Part of a small language model's weights.
Size: 10 layers, width 448, 7 heads of 64, MLP 1472 GeGLU, vocabulary 8982, 31.9M parameters.
Architecture: RMSNorm before and after each block, rotary positions, no biases in attention or MLP.
Training: a variant of Muon for these matrices, 5639 steps.
Each number is 500 + 50 x the weight over its row's rms, rounded and kept within 0 to 999. Layers, rows and columns count from 0. Numbers have three digits each. The size before them is the row's rms in percent of the matrix's.

# layer 6 MLP gate, 1472x448, rms 0.102, rows 554-611, columns 224-335
099:461517503431482598547462424452508505473452415511502564524424501421499480430562490415611502543495484481565500461425436539522497483558465521510586496538487492562527532439461507613460420509400611464478550519497469460417469469452472463473523631381484479568467567570500493538568586368434523584504437618476496512473474490448558483503414491461
101:578461458531512509521474564480485499452494534481486478590504497558528555543487541497461580551472468403449497584481491512425497463523517391463435508541516554529450536491527617433521494523480518546525445472546598435396465557497508538551441507392588496439471412485544445479564537501525560504502547423553548588525476579468495538473404531538
105:533572437376424482549475484473495613566511515423546539417427386529503591537491518594483464496540507451525599554504474509486487525481544442535424455583471533373546557492527438356531590556339511400518528504564520517397494626501475508551539488414546502524473524561436517563503515490480484399589547530467514481452443476521402458527467583459
106:512664435473491537501564412609463560473532587505508471521425535549475505575473490501524516563519419508500509526479522470483460501509558549481576480477550510496467507426493520481561429434551534453494510447552478544508500476538458449534566409496436498470476541539582480366489532499529514482532519439486533546549509585561565533483465543558
097:525479530506505466522524466550417490486531569502481484445506396492504415412522471398507544570579563509448523509494461503498501542546528501563564515544492452457537416543457496458488367571520436530535531470542472549476520447489532444444487506399475535505493538547468539485467612500676629508514541438515485535467507428497502439479475533498
099:592583526445549508436472539568536605428375437525551527536505465534428455517517484438361543461508583505418476450471488513540508468586473560497461526555568469443485464543485535543438491463444610493484471497535538421516491496496521549517560554589514440447482477470496503450512562496470430634507575411552496542479436467581547477427572575539
092:541524563513518547465530471540481512487519491399558481595506472578523541589470403500459421582508542549558495491527455510412530543533379512460462486570565493477449471372532499577492527464540474492523589561496499469519496622523527586531548474518493584450421534509543525482532489472464587484432546483551373513572480532472496557386585512497
097:522571520548519448527481402483482470554496520556466452537532437513635442480562453491445545496465500561554529496458516449560498454534473536511576436525453567525546510478480563560462491523504530496595475501460541462508438471537537455464553574559551424506523386491599447453528476456459462479432554513526503605428460340552556560460489512458
103:493440557536521475403512466464516526544575562505510562495509480496528556568413463514443508442515576538516522449475491495505520569508456530500532522494558444540525469493516502442525429497461604483486546487597496456579508477591475516545521511466450603494507536554469441484510510535597443549505525606530483505471514567529568430535571487491
101:458588535434478548572450581500406506510489503514612494529464485556485473483492493526477478467469443480409534498472489468492486507579482516438482442531499525530460515458462455504485479503464505538494513436461510456631566503588508553545542505524451489489478613538576487510484574453478384508472547558526554562485496420431452480380477481367
101:426485579582535490545479569420443522527475485532554504451555519508441490539508450512481482520446488524487410453404532541489505556508548546486438545487461537470473486483498599431434495493571583427495516495523512542519419524518575476507477484489506487436509469533588504515580458496474514484573544591387394535436512543406417445459491368457
092:516512504517448479425514496490503485586496539501450491594491505525587430555463534524460466484424464523551453412489482461491507459399502538549530391563507440375498498477557558438397440510511493476618531591588577558559534465445518574478531463494605538563444465501576558485474435462495501432435481466451579526467441435420506471559565438510
092:501542452517468493494523513521473480492542478507525508474540451556527488501492464525482438443575424484492476569542458518455536527422486472507565484509486406491539508539452534467562491563482573558464515467566497466464484471596537553431494471546576525602525471488504528505501488479515411436480413584509519494579454548412493447548456552415
100:421560525480520434422566535521416477526457503529533577412491463497508548473414480551533434479557571482449535511549474506541494474511506442640469499519559509497572461547446542480545556467496472485490532426439553478496527532462467449462453633542453402509511557434565458519470433568489495590481398516465583516538498546550467433504476451512
102:451479516504513476495435527550462533516526480424445485422575510548448468502498592528478470519427441469522473545457581479435464516515518554526485451480491504524574497454438503386564462543512511479392500513551572441522460416454567479475545563487496531358451416417445455503486450488537457414551549545524412494434511495525517549592534546605
097:560579591519572466631435501528444504545535494518519496481491466467523529451462550560547505496472495418479500553556449563412534573448622413534650577594507513413497631426531394472484478477538419424343501482438559540440489577534525450533536602618504540471459545560510478493493528450518597521518469445412480476504550504421510438472461419529
096:477411479432534492499430474515502554482447487464502387558574609503394515551614462430462455408432497484444477587463546425531427526513413499563511507481442407436408466516435478523485506533369491520520489547478526491457509497511486517527483532569549431393576453490478545497524463492430544436559493472470460464539565517442438480477556505482
112:479433507551527542531415436389483485459447572431470556361517462515410480413520514396583468559516482459501425557548473596570466475542515568484488411403523490556522456526552563540484430553472519528471490603506577525489530528552536588417493557412533449452514553532414494478445488555455504422499489416441445469490595458536522530595485513519
104:510487521532487590571519478598445448490518485555522524503423372474489460420447455524522452536567489522502513459458516504507476488472485479422607423528465418500456502547547513497511443609483539492488522480517496514544501515479512529347515520484558462498545531564442569519478518445532512528483455470551626511513577489496452438487443532469
110:422445541504491447442437478506616555483489472510443503440524490507536491479427472497500493429488569491513493516511559602541512478487588442500476411547521524504450555465542402534506499493529464495498472505518514491500563456585469472496605518439518491412555511469526522487494511447563518346518495561484396509453542479492514572488455422539
101:511648474418484443513511507533411515456465572515533482425509539431551467511515477525506471382474529471430614457522445434422475489470526468505470564549522490432559468432593476549468476518536518413496432430516524458587479572485586458498503507501519521539559491480586442516480526487576539490468448475509557525547476524501543584473518455361
096:533540577593493460468463468512430455489497424558475518509550459533503478509433370503486512498516499493514437409496468544434450423520366547532480511472554447536436545531567474467546494516496510471378550437593414479451440393466551510536563535410506476554468462548555537486546574578488513533536527440509605457514485594517575531482483498480
100:613477586523487433565457482513590560596517548520537526529551583521564617478522460482568570537507444526480418445466538504563576533572512514623510405578557412525527444424517444483472332553486528506507465436514526481467525476493506531522547521504455467482513538517500572446526496582439539602501521496486475437493529496489535624456578480495
105:507626573509424472628523391457418486484526473445545470498506491441414561522470429575405534526524489432542486426510502572565500534523492465465505517497498487469541513509465542557556444603580556546581548490554508475582514524461546515475546542503454544474473594533449521536413454532513469556475486403474529527454557427391485503486503488499
100:483542472464564424514488545430524499546548537592445491549428470537539541460490505430501469537448518455592410534412426449469522462562477391466534435513493382554592602503606570434448455528543513478421597438580557439559549505565428574459460489517514412463491550561545446570466545479502423513461564523444513462501473581585518453608454447563
099:527465445502542541479534447591426433512463439486514518474501524584567554577385559487490467410589370580496461566516477525470445546519548452462587472474460509489589476545595511456510479543492457442541522521490538462581447558435482529505569538535519488472547567518528511474492583541483502587608428576396496390517520346460412549533476474500
088:521482477456462389496548476536433495489524545373531593524531470448499418579542481421487444518544487538648558467517451539433462498431494412529486533577501410571472509472539485516528431495473489559485562586545472526621504443507487515452431462475487536399547517541511482505515433503567419521545459569496513567508498577465428475469532425469
100:467507557470403425434501490504431526451507508507666561523552494456506385444509497506400493465414534507470470454438521448493415544504444510512557451534493444547637396541385412486553439568445485533358497516443473502570561506515507409529507503429596437541525488577588395536440555513529468525555488651605428528466567464531537526509478511405
099:453593437502473509564503467481442541374472492542542598464508510495418583531481522533481466484497471666516519479545556463525574561469516506458515480512480467468526540424488402457541456483531464404470550468569484524485427475440511480438489505426434540497448527448593551529524523464553444410456469534485482372470507564530486475470547520461
101:482491609478560539428575604582506524544429508499564593562486523497420488526497492523524475497489478637500497524533475442559637414458460504532471449562577458472450529478545480478537504582367543495505493563491473435478458467432473507502518606591492494523460482495453465469586537411424517488573557510417518445467492542552528491579491551552
102:519504534517501410453539433492553499547525603419527429499512521510429596465383431623461627490433509503422535500496444531518413556536545568484555435370556514413463499463591536485509519493509477533547538494471458534506548495490436491490416516520450571443616524489419519476426494556466571468487449480525508467466527506588525519603582505538
097:504537482526441483541493550441486460454529541599556520430449522457514464526475556443557425476616518541467494500492599535522549540551476490562454543440606568500437555545517401496556515533536571577478497491455493436424474549542481482407513604538515504523555538504458445499580456473518517478550483601487539561411494519554504467537417491515
093:567466529586426480490497539406515471480508457563594518518556562568472562521475577401442476413501465532435500481561532532362502547484428575551421559487475524478440531477572516532467484462514501537478527447522517421500452537527424524552550466568493497476581529408518616436562456511502505525483505389510407587519489588493569385483567487525
100:473457549540519619544483536414557498499394489460615500477442448455508481455503555517509455460479470450534496498477582495448474356453476529498445515508439467605582452448481447479406454459471505528492535474501416519459502419487408556567507426523540515489530536537503486439436503511414524458512500447445505525524397426465498424488451451419
098:464492607539534474550500470515475479554635498432491488579529474526528522517480537539548485514393473480520556520460541444453483505600518388557519534519581431523501495480506405481510399491510527423557493521590504570436501471489528447552576549477449500451549528625620410489554444459521583523417503491504507521572487481544437440478498507549
107:560391526484593413477553549534536515433518439547479468496493440404504412487511398532543578446483527433573490482496482518466525494442479464478468478530516511423466489543483514602502501435491403570453574474590536483485472444546530531453469516544567517401511421482474513523539411539463517465495519492498498503452525521399488462484505580566
101:422610443537468508492440395428556492558523459552520491454451395455589467396546465498493505518532541474575469630408475586424492513581470542527482404442496468556594423430499492496574472544458541553497524521440530434489463468516469489506547480503479411457485473539535435523589485499476467468502511370513532501536428487567486595391527551453
103:531609486541426476455557462500544531463488438491419560491435655490548422525442496460511453420544597480572540527507480466547470535465512537468467413505530502465563455507376506502571548515490505508613548527494462522556586474482488484534482510427497585511450512542543517514525483499501530531432447525545530544549507395518568464541508461508
093:514453526532565508476557522603476436535575526559565403475558513483477491519554485437519573594523532451513517504551484528520473464465494531586534443506523493511499533498509489471522526494531460560535523506583491527382550494550445502507495519564509523402403493493467384486517499477480522482462558489467512427454582487496653535496460616483
102:601450532487552517564390545410534532452524519473451480465471496431566532564563535483422429517539487482474402298466553462458578532474516519520572502447413489483525452519525515488502438584521485522508555455497474420498420482506488557526575401521532514494499511493457447417497454536525488539532423558564559452447439598504488632443489516514
102:524481510448435491493531507493450570504523490636518424520510496460482465569461466565473477443482576396478503459475474524524490485576463489521517486474545412454492518506455489479515456503525539429472444444565505504417472474506569556540447432485427471416544511589588530575427515520469486572590511495566519475447567562465465600428506508503
102:513453559560502530453584464417469489506460504538526507506502506519486421554450454504535456476426586424447529552450600494467442494535530515500535550551540426624553507600456494497464331508435439525517503520502484521581473577516477418451567514560440470410531553526426543449533531505498554456382515538605519487481505554375432518513523494421
094:509484456502532484429504520552432477565458462603541415516500512491548472443469441513473482526574523483521523461503442610429573467473519484463493511575534472401382435591602452579423555602642481558477519437563462462478437462521510507439469463532422514469476513589483447468559420602478498406519531430500545513562496590450522489506520514556
102:486538459365475535537535465509503496478454449455497497501451498533535497473450641502551412542536587505620599453459584476450476506475456636463457505447465561491485436501489494513539460572440596507501468594457489462597486505375570436512459579572538453488571436472469493499480503556487617560489454487536503479438480478538509558590431533553
105:437477535505577464391487621544422497443443505561501560430506443553518538529449642494449461447483417458556531595556474582491446437425553532488486497614544392506490526536397586472529585509492501473510500459469551450528450500471472450502443394480437415552488472529419507486462540449506501507656523535462531503484456547388516504572466488504
101:517521492473507557477536480415567487446494519526588586445410508524430496533502512449530404452497419511476545515510451513461491509441523505515470376442474519530425544501534463508428500547462551571453521474551446447548480415405516508568468478501567477580537478516496583542566651457585491469451468596490476439537542409495517494517501504420
101:504538516589567488477408475492466493460485513496359473485531545570516514421548538473499512436526482495550488562478481524502423501583479485421486491516564546523488430486541545522523493562422489486482486483547514572510540525508460416508448519506411542478496482506471549607544424531473504451512558391471406442456497546524529598471554479439
093:487492499550601528548454409614484550512590540536529540532435541521497530442523465442522466485586466494649437443464476503468437510518419463485526518519448509436455549519512441551436526470463474486420590419602505513491565471498546538533560477484560449526541527477514483523505440494450391465522539475452544406419479535484455478518542477469
100:553475352517494522579496484442461433501551643460604463643581548494529433490523466516530607467558501485498502491469617453549487468540553492552450547495514572469500467455491496462508491504492430539503531443555488472509486488618508534511526494541524494483501554544523399568402487557475524435475419426508492502498503631491326617520414453524
100:503514404465407555451537400432505491457504565435529527458479505529514541541503453512521485507501386549451476583442547488523532475573492518519516490413497555521411444562508503453572410468500530504563366450501515444434466457450420537458425483574483404541528444571501413545528566423452451469486497514497521459442476508474530549417394475487
097:596360579488401439455419458422525468511429448538516493359453432528499475604501514557493598573552433456429567491506504491564531453575489508473485464503549518589578406429520493473527491463405443507497461420474465469521509436540534513540499512505548475452566596559482436521424474486486447596453441440506524577446479463473530427501501454503
102:495559416523421541559514508506471461548531534539434494443442454549478637595464417420508509457489458414398464503525455514541433596522507442450410478457520498490568386431501401483430507459459534457496493483464576585491526501491372467448479486464465533366485549533552433491462564443419482526457464581456401417432467476433593500460579499516
089:475536493522454457525553609459485442500459600517449434455493465520542404533519497450440546557426566484492442484565457488496512536471519478448485472436532551444452523417501490454517480538488543532538483442522517427572510515538628597511518472519495518503648588471553451508421410461382409456515499425483497497405475501542526543500592540554
096:490476528523571447546561447508495504528486480449447538492499515448496493499519502480433510504515514514542627527552472566597497497494636593543475513533516374473517513505555513452550495492497487475517500555424470473556604519532466484425456458410476505480585530490539537527543530465574404580561488526507568524458530474497553433436448453612
101:544592488417510571470460569411537495525507527544560518545548467457495447526522498379543437448458508480527452508537476546521424495520523518529515564523451471479506476539383580400478573568458488526490510578414475520428492545463510538490425535486472499537544467491523521493562476602472594558435461522367602462491501513437552437490504527393
101:475527497373543539455468496589472443528489482460532444558503545410490481527413460528441565434500510543488381532550603456485518436465532496506471573596511456530463429571495557496459575442470503540588559561548471563501441494491454451473538456467551564520493496469466399462509501511544535524601541515480521503516511532516359475532487439406
104:456493467481536381545602543490543482535543512446459450519618488453462485348500549435498506464503481571441488563400450564494568515496465485479500455585546526442477479463452500500545499561418488405456497500441478478461466525439509438504457500536469509538582453573583518516499500563594547501489513524419461463475519532487486573504495455578
094:543509522486504540481473517540465526524381549563463516534395524534489465548561517481441433523572503557509471551489518548474503489541523593554472513487528533685489475577431465510505542496522472523477424468502418467552521498438566426456410491542551417559572465540557579543492436528580470524443364510559501554513520557499498551490453511573